Weights of a small GPT-style language model, trained from scratch on English Wikipedia.
Training: a variant of Adam for these matrices, 121M tokens, 7374 steps.
Each number is 50 + 10 x the weight over its row's rms, rounded and kept within 0 to 99. Layers, rows and columns count from 0. The size before them is the row's rms in percent of the matrix's.

# layer 7 attention query, 96x128, rms 0.0849, rows 0-12, columns 0-127
033:44 56 51 69 53 45 40 39 30 74 56 33 53 52 56 47 49 50 59 45 52 47 64 52 54 56 69 72 60 55 43 47 45 63 41 44 60 56 50 61 65 60 57 56 48 36 27 39 36 48 52 56 50 61 38 40 51 61 39 39 44 51 53 45 45 58 51 65 44 47 48 46 42 50 66 50 52 41 38 39 55 68 53 39 51 44 48 60 59 52 47 34 43 55 56 48 81 45 45 63 41 65 57 37 31 54 21 29 58 49 49 62 59 50 49 53 53 58 50 53 42 44 53 45 55 69 56 50
030:41 41 51 65 55 59 49 58 54 47 28 52 53 61 41 56 41 48 62 64 43 49 42 60 59 47 53 52 63 43 41 53 59 40 51 47 33 50 43 53 52 72 48 63 57 35 49 47 41 55 43 52 36 58 54 43 53 51 47 55 52 53 63 37 32 30 61 53 50 40 64 64 40 64 59 52 62 39 46 26 60 59 40 67 60 55 62 73 58 64 56 43 36 37 40 56 37 51 32 59 50 67 51 60 54 38 50 55 61 51 44 60 61 45 58 25 55 53 51 44 40 58 41 59 71 45 37 45
034:50 66 48 68 40 46 34 61 45 50 58 73 54 48 48 44 45 48 48 55 44 32 59 48 40 58 38 58 45 39 54 75 35 30 42 38 48 34 51 32 47 36 42 46 61 51 67 69 65 58 53 56 73 40 55 56 46 39 56 37 45 34 49 48 49 52 49 51 53 56 55 33 57 54 80 44 41 40 62 49 63 45 59 34 45 56 59 46 42 52 58 62 48 40 45 45 56 59 47 51 56 39 71 40 46 45 48 52 53 49 37 62 53 53 37 62 49 47 50 45 43 40 44 52 35 28 47 47
039:40 46 54 42 52 43 51 57 66 47 52 56 52 52 36 43 44 60 44 56 31 44 51 54 34 65 54 42 48 39 69 66 64 45 47 53 40 58 54 58 56 52 50 34 40 44 37 63 45 53 38 51 40 47 70 41 42 32 39 61 51 51 44 34 61 48 55 48 42 57 41 55 70 52 51 54 67 55 70 49 52 39 44 49 42 48 45 55 48 40 50 66 43 36 64 66 32 51 73 41 45 36 43 49 69 51 61 62 61 54 57 29 64 43 41 51 55 51 51 55 57 52 55 69 46 34 46 25
051:46 70 45 43 56 47 55 26 60 55 42 47 41 46 61 52 51 33 43 35 69 65 58 54 50 64 61 40 60 52 68 35 49 52 57 56 63 33 42 36 47 43 73 42 30 64 58 50 43 47 53 63 55 39 58 47 49 42 57 64 56 56 54 58 55 70 59 38 42 31 46 44 57 45 58 48 50 45 48 54 56 57 39 63 81 54 42 48 59 50 53 51 77 54 45 25 55 44 45 48 58 45 49 50 42 54 46 43 53 53 54 35 58 53 50 50 52 59 63 45 54 44 47 48 64 61 68 43
033:56 70 51 51 26 36 38 30 46 60 45 53 40 48 51 36 44 45 53 45 54 56 41 47 54 48 47 53 49 73 57 43 39 44 42 48 61 36 48 32 47 38 49 53 44 65 55 45 60 51 54 59 71 48 37 59 53 70 37 46 45 55 49 61 55 56 51 48 68 50 70 61 37 62 45 48 39 50 65 59 53 50 43 46 47 44 48 35 54 51 55 47 39 59 32 53 74 55 32 51 45 65 43 51 47 63 44 33 41 57 58 66 51 58 52 71 44 60 76 38 38 48 58 47 63 57 45 52
047:40 62 45 51 51 44 58 24 49 58 60 55 31 38 57 57 45 39 50 35 71 59 66 64 56 56 48 42 51 48 76 46 45 43 58 59 59 30 33 46 44 39 74 37 34 60 58 53 51 36 54 66 58 27 56 60 47 61 54 47 49 46 52 63 59 60 53 38 46 33 52 34 51 53 56 51 51 55 57 50 38 57 44 60 60 51 46 48 49 43 41 54 73 57 60 37 51 57 39 50 52 47 60 51 38 64 48 46 59 54 52 36 64 61 56 55 37 65 63 45 53 40 44 46 47 61 65 54
041:51 56 54 56 42 47 46 56 62 42 38 64 56 48 58 33 28 55 45 45 40 48 38 48 57 52 41 66 53 50 40 71 36 42 44 50 47 46 41 49 44 11 34 50 50 36 39 41 69 50 52 38 59 46 47 43 50 47 27 49 41 50 39 52 54 42 49 55 61 48 61 52 52 52 55 29 48 57 56 51 52 48 48 41 35 45 56 49 30 72 67 47 30 49 60 48 53 63 48 38 58 42 46 41 61 60 49 47 44 44 47 49 45 64 50 51 26 47 46 61 33 47 51 58 49 34 33 60
052:50 50 50 52 57 49 60 29 57 48 55 43 39 55 56 57 55 42 57 37 60 69 56 64 56 52 48 32 37 48 60 28 64 63 59 55 68 52 59 61 56 71 61 44 47 50 64 53 28 44 32 56 35 50 50 60 50 47 60 62 53 38 58 51 44 61 49 43 34 51 34 46 51 31 56 62 52 47 43 50 35 63 57 56 60 60 49 65 59 38 41 46 69 52 48 50 24 48 52 50 51 50 70 53 26 47 57 38 62 59 49 41 62 54 45 56 63 54 46 58 56 46 46 50 51 50 70 52
037:52 57 43 46 60 36 48 41 58 37 59 37 47 34 55 52 51 31 42 38 67 67 47 56 53 49 46 42 45 45 69 53 51 55 52 57 63 36 44 45 33 44 53 44 37 71 49 54 50 38 48 54 75 25 53 61 49 44 37 54 39 54 40 72 42 58 37 49 50 36 61 44 39 44 52 40 49 52 51 54 46 44 48 45 56 60 52 61 45 41 46 44 66 34 49 36 48 48 49 45 59 35 64 47 25 72 34 37 52 40 45 34 56 72 53 68 35 53 48 44 45 50 51 46 47 52 54 60
045:42 52 47 51 38 56 41 51 42 55 29 65 49 53 47 48 51 53 56 72 23 44 41 48 34 51 44 59 57 64 36 50 49 36 55 50 24 58 68 51 67 57 47 53 54 37 49 47 54 59 49 61 42 57 57 49 52 38 50 48 56 61 47 33 59 38 58 48 37 63 40 56 54 60 38 57 49 39 54 55 65 52 50 40 57 47 33 42 59 55 56 60 39 54 47 42 66 60 36 39 36 49 44 42 70 24 52 66 35 52 44 55 40 49 34 46 61 39 60 59 62 51 59 50 35 62 56 35
050:44 42 53 64 54 49 64 39 55 47 73 33 44 40 61 56 47 58 46 41 74 61 57 52 59 36 56 34 45 40 62 41 53 55 57 50 57 51 56 61 56 68 66 42 35 59 62 56 30 48 38 59 46 31 55 60 44 42 63 49 48 32 63 42 43 70 48 48 58 44 45 45 49 41 52 60 66 49 49 54 31 59 60 52 48 51 49 87 51 35 42 46 61 37 56 49 29 44 49 53 54 47 59 50 31 46 50 50 63 54 66 48 65 51 49 51 46 52 40 48 40 48 45 49 52 53 63 55
053:66 56 53 58 53 62 48 60 51 53 53 72 53 54 54 59 51 36 58 60 34 42 46 40 48 54 43 58 61 46 51 66 60 42 41 29 43 32 41 57 65 26 51 55 36 52 45 29 56 52 57 46 61 67 40 30 47 68 42 69 43 77 53 62 45 45 57 51 55 47 56 43 61 56 62 54 41 52 48 38 42 63 55 52 78 59 60 39 46 61 68 57 40 59 40 37 55 36 36 51 53 52 46 44 50 34 48 49 51 44 53 51 46 56 57 62 50 58 40 51 53 53 55 45 53 40 50 32
# layer 7 attention key, 96x128, rms 0.0849, rows 0-12, columns 0-127
033:40 49 63 54 63 63 44 55 54 40 45 51 71 38 56 35 53 41 57 72 34 41 44 49 35 49 38 36 55 51 46 50 55 38 46 58 42 54 60 65 64 43 47 29 60 36 47 70 55 46 46 42 45 60 57 65 54 52 77 61 45 53 38 58 68 44 47 24 54 49 40 56 60 43 56 35 57 44 52 48 50 41 44 51 45 69 43 55 56 58 53 67 53 39 56 48 44 50 48 39 53 37 49 44 57 46 48 45 48 55 52 32 43 44 59 39 61 54 35 56 67 40 65 61 46 36 54 29
026:50 50 60 55 50 35 52 58 67 64 49 60 58 60 45 39 39 61 50 69 42 44 63 33 63 54 60 39 40 37 60 61 39 52 52 59 52 50 50 42 59 40 57 46 48 48 51 55 56 43 40 41 56 46 71 54 46 44 62 48 57 56 43 59 41 48 34 40 41 59 64 59 49 51 47 54 37 59 50 44 30 35 45 67 37 36 52 40 62 37 50 63 47 58 47 56 55 50 45 46 37 45 16 48 48 36 66 54 50 43 59 51 57 69 51 41 57 50 33 53 42 51 63 82 35 43 39 44
037:53 52 43 53 43 45 40 25 44 64 46 61 32 55 43 49 61 43 44 43 68 51 40 56 53 53 51 59 45 53 50 55 30 46 47 59 55 73 45 41 42 71 58 60 34 49 50 37 56 43 36 51 38 53 34 49 55 51 52 41 53 48 40 52 50 61 52 67 38 37 58 45 39 43 44 52 48 42 45 42 60 66 67 48 59 56 46 47 58 51 46 30 56 66 33 33 64 58 47 60 45 65 57 49 11 47 42 45 40 52 50 56 51 65 39 61 41 53 53 46 48 44 57 43 60 67 71 49
034:44 58 44 62 47 67 43 42 45 54 49 21 47 47 52 60 34 51 42 34 71 54 55 54 68 39 43 67 51 48 47 35 42 51 52 58 67 35 47 34 52 45 42 57 44 43 46 32 61 51 52 69 45 58 39 56 55 60 40 37 45 35 47 58 48 53 39 62 46 49 61 46 34 48 59 36 50 48 44 46 69 65 44 38 54 63 59 67 68 50 29 40 57 73 42 52 50 46 50 60 52 55 49 55 40 63 45 36 50 32 40 65 46 59 61 50 53 45 50 50 41 48 61 43 57 68 49 53
039:44 41 63 63 45 59 47 73 34 37 54 49 53 53 49 44 42 50 60 80 31 48 36 43 53 56 49 49 49 50 46 51 49 53 41 44 31 44 51 61 63 43 36 53 58 39 54 58 62 54 37 35 51 52 73 56 38 52 52 47 45 58 54 67 62 31 56 60 46 63 43 53 59 52 52 53 47 47 43 54 50 31 61 50 42 46 49 49 40 48 54 61 32 55 62 62 37 37 70 41 51 32 44 34 74 49 57 43 42 35 57 42 38 39 70 44 49 39 45 43 63 55 35 53 39 50 48 45
039:51 44 43 78 43 47 47 45 46 56 39 55 34 45 48 59 50 48 52 52 63 61 57 69 60 48 38 37 42 44 36 32 41 48 62 43 70 49 46 53 47 48 44 61 44 51 56 41 62 50 42 55 40 53 37 57 37 64 37 43 59 55 56 62 45 58 36 67 52 37 69 45 62 42 50 58 63 46 17 48 57 64 54 53 55 64 54 44 65 43 56 53 48 63 45 43 69 51 44 71 60 63 72 51 35 61 42 41 55 38 58 61 47 56 50 63 46 53 47 54 43 54 56 37 56 64 57 58
046:49 40 45 84 55 49 47 42 44 38 34 35 61 49 55 50 52 30 46 61 43 50 41 59 48 52 39 55 49 55 34 46 50 49 57 54 70 60 50 47 57 50 48 75 43 43 37 36 62 58 38 51 32 60 35 54 40 61 53 42 55 56 42 57 57 57 47 67 56 58 60 58 55 54 58 50 46 46 36 42 64 52 53 59 46 71 58 43 60 37 59 48 43 62 52 45 76 56 48 61 51 61 62 37 48 43 33 40 47 45 52 72 42 50 61 63 36 45 59 65 35 47 61 48 59 64 52 48
038:54 54 37 49 46 40 47 35 66 57 41 44 57 39 47 43 50 63 28 42 63 56 63 59 54 42 48 42 56 44 64 50 36 57 57 52 76 51 63 61 60 40 70 64 47 54 54 52 37 57 50 46 41 62 34 56 56 74 44 38 47 36 45 30 41 54 45 56 41 38 65 34 40 47 67 48 60 49 62 50 36 51 45 46 54 46 48 41 48 56 44 42 74 43 54 43 58 41 47 43 48 64 51 65 32 59 55 60 55 54 36 54 50 54 36 56 44 61 59 55 62 55 68 38 64 64 44 61
048:54 45 46 69 53 56 35 50 51 43 35 46 52 46 58 46 50 39 66 81 46 44 55 45 51 66 39 63 50 54 37 41 43 49 49 46 46 51 36 49 46 53 37 69 49 33 42 36 64 65 41 51 31 50 56 39 39 58 45 53 53 56 49 66 69 55 58 62 51 56 59 44 53 39 55 49 29 49 26 44 61 44 50 46 52 62 44 47 55 35 65 48 28 60 58 49 76 45 58 46 45 55 43 28 63 46 49 42 40 44 42 52 40 64 59 51 51 41 66 58 51 57 50 38 62 59 52 39
049:55 32 44 56 58 50 47 46 50 37 41 58 57 39 55 35 58 38 59 57 79 69 50 62 62 51 53 34 41 69 50 38 37 45 51 37 74 58 56 60 37 58 54 67 56 55 46 46 49 60 49 55 38 51 54 57 39 56 61 48 64 35 49 47 56 58 49 69 53 37 46 55 45 40 51 77 59 46 41 49 40 65 38 54 51 63 48 30 54 52 62 51 52 56 54 45 64 44 70 58 39 58 54 50 29 63 37 54 46 40 45 57 55 58 43 48 46 49 61 46 39 46 49 48 63 63 62 59
053:51 71 48 48 52 63 49 50 55 58 52 49 50 56 41 64 38 42 47 57 18 36 60 42 43 54 47 56 45 42 45 78 66 50 54 65 40 54 44 44 69 51 59 47 37 47 55 45 52 42 50 53 60 45 48 44 52 52 47 49 53 71 51 51 42 47 58 43 35 68 53 48 61 57 62 35 26 57 31 45 64 45 53 56 48 44 53 55 50 46 49 76 27 59 49 63 35 58 47 45 69 43 48 51 65 28 54 47 53 60 50 42 31 45 59 45 58 42 36 50 54 54 48 53 37 45 53 38
048:62 40 37 74 61 44 44 52 47 35 39 39 59 43 56 48 48 34 67 66 64 65 39 61 41 62 47 39 50 58 43 48 48 49 51 42 64 40 41 41 39 46 37 67 61 42 27 43 48 57 50 51 39 72 58 64 41 70 55 57 60 56 35 59 56 54 41 59 54 46 43 52 47 38 51 51 40 47 41 42 42 52 45 46 54 64 47 41 48 47 66 35 44 64 71 55 68 57 66 52 40 48 49 35 58 60 48 56 50 41 37 63 50 61 59 62 46 51 75 44 44 49 51 56 62 63 48 47
062:40 51 64 42 37 48 48 54 62 61 57 50 49 63 47 48 40 53 34 36 46 39 44 54 51 54 56 59 37 53 47 62 71 50 40 57 42 63 50 43 56 58 50 42 46 56 72 65 45 49 51 46 53 69 57 57 54 48 58 44 48 50 50 43 43 46 48 38 50 52 46 70 51 56 57 51 40 49 71 59 54 43 46 45 49 45 51 63 61 59 32 76 47 54 40 78 42 54 52 50 44 46 32 57 52 56 71 50 33 72 56 41 47 28 38 32 53 44 37 58 60 41 51 77 39 48 51 38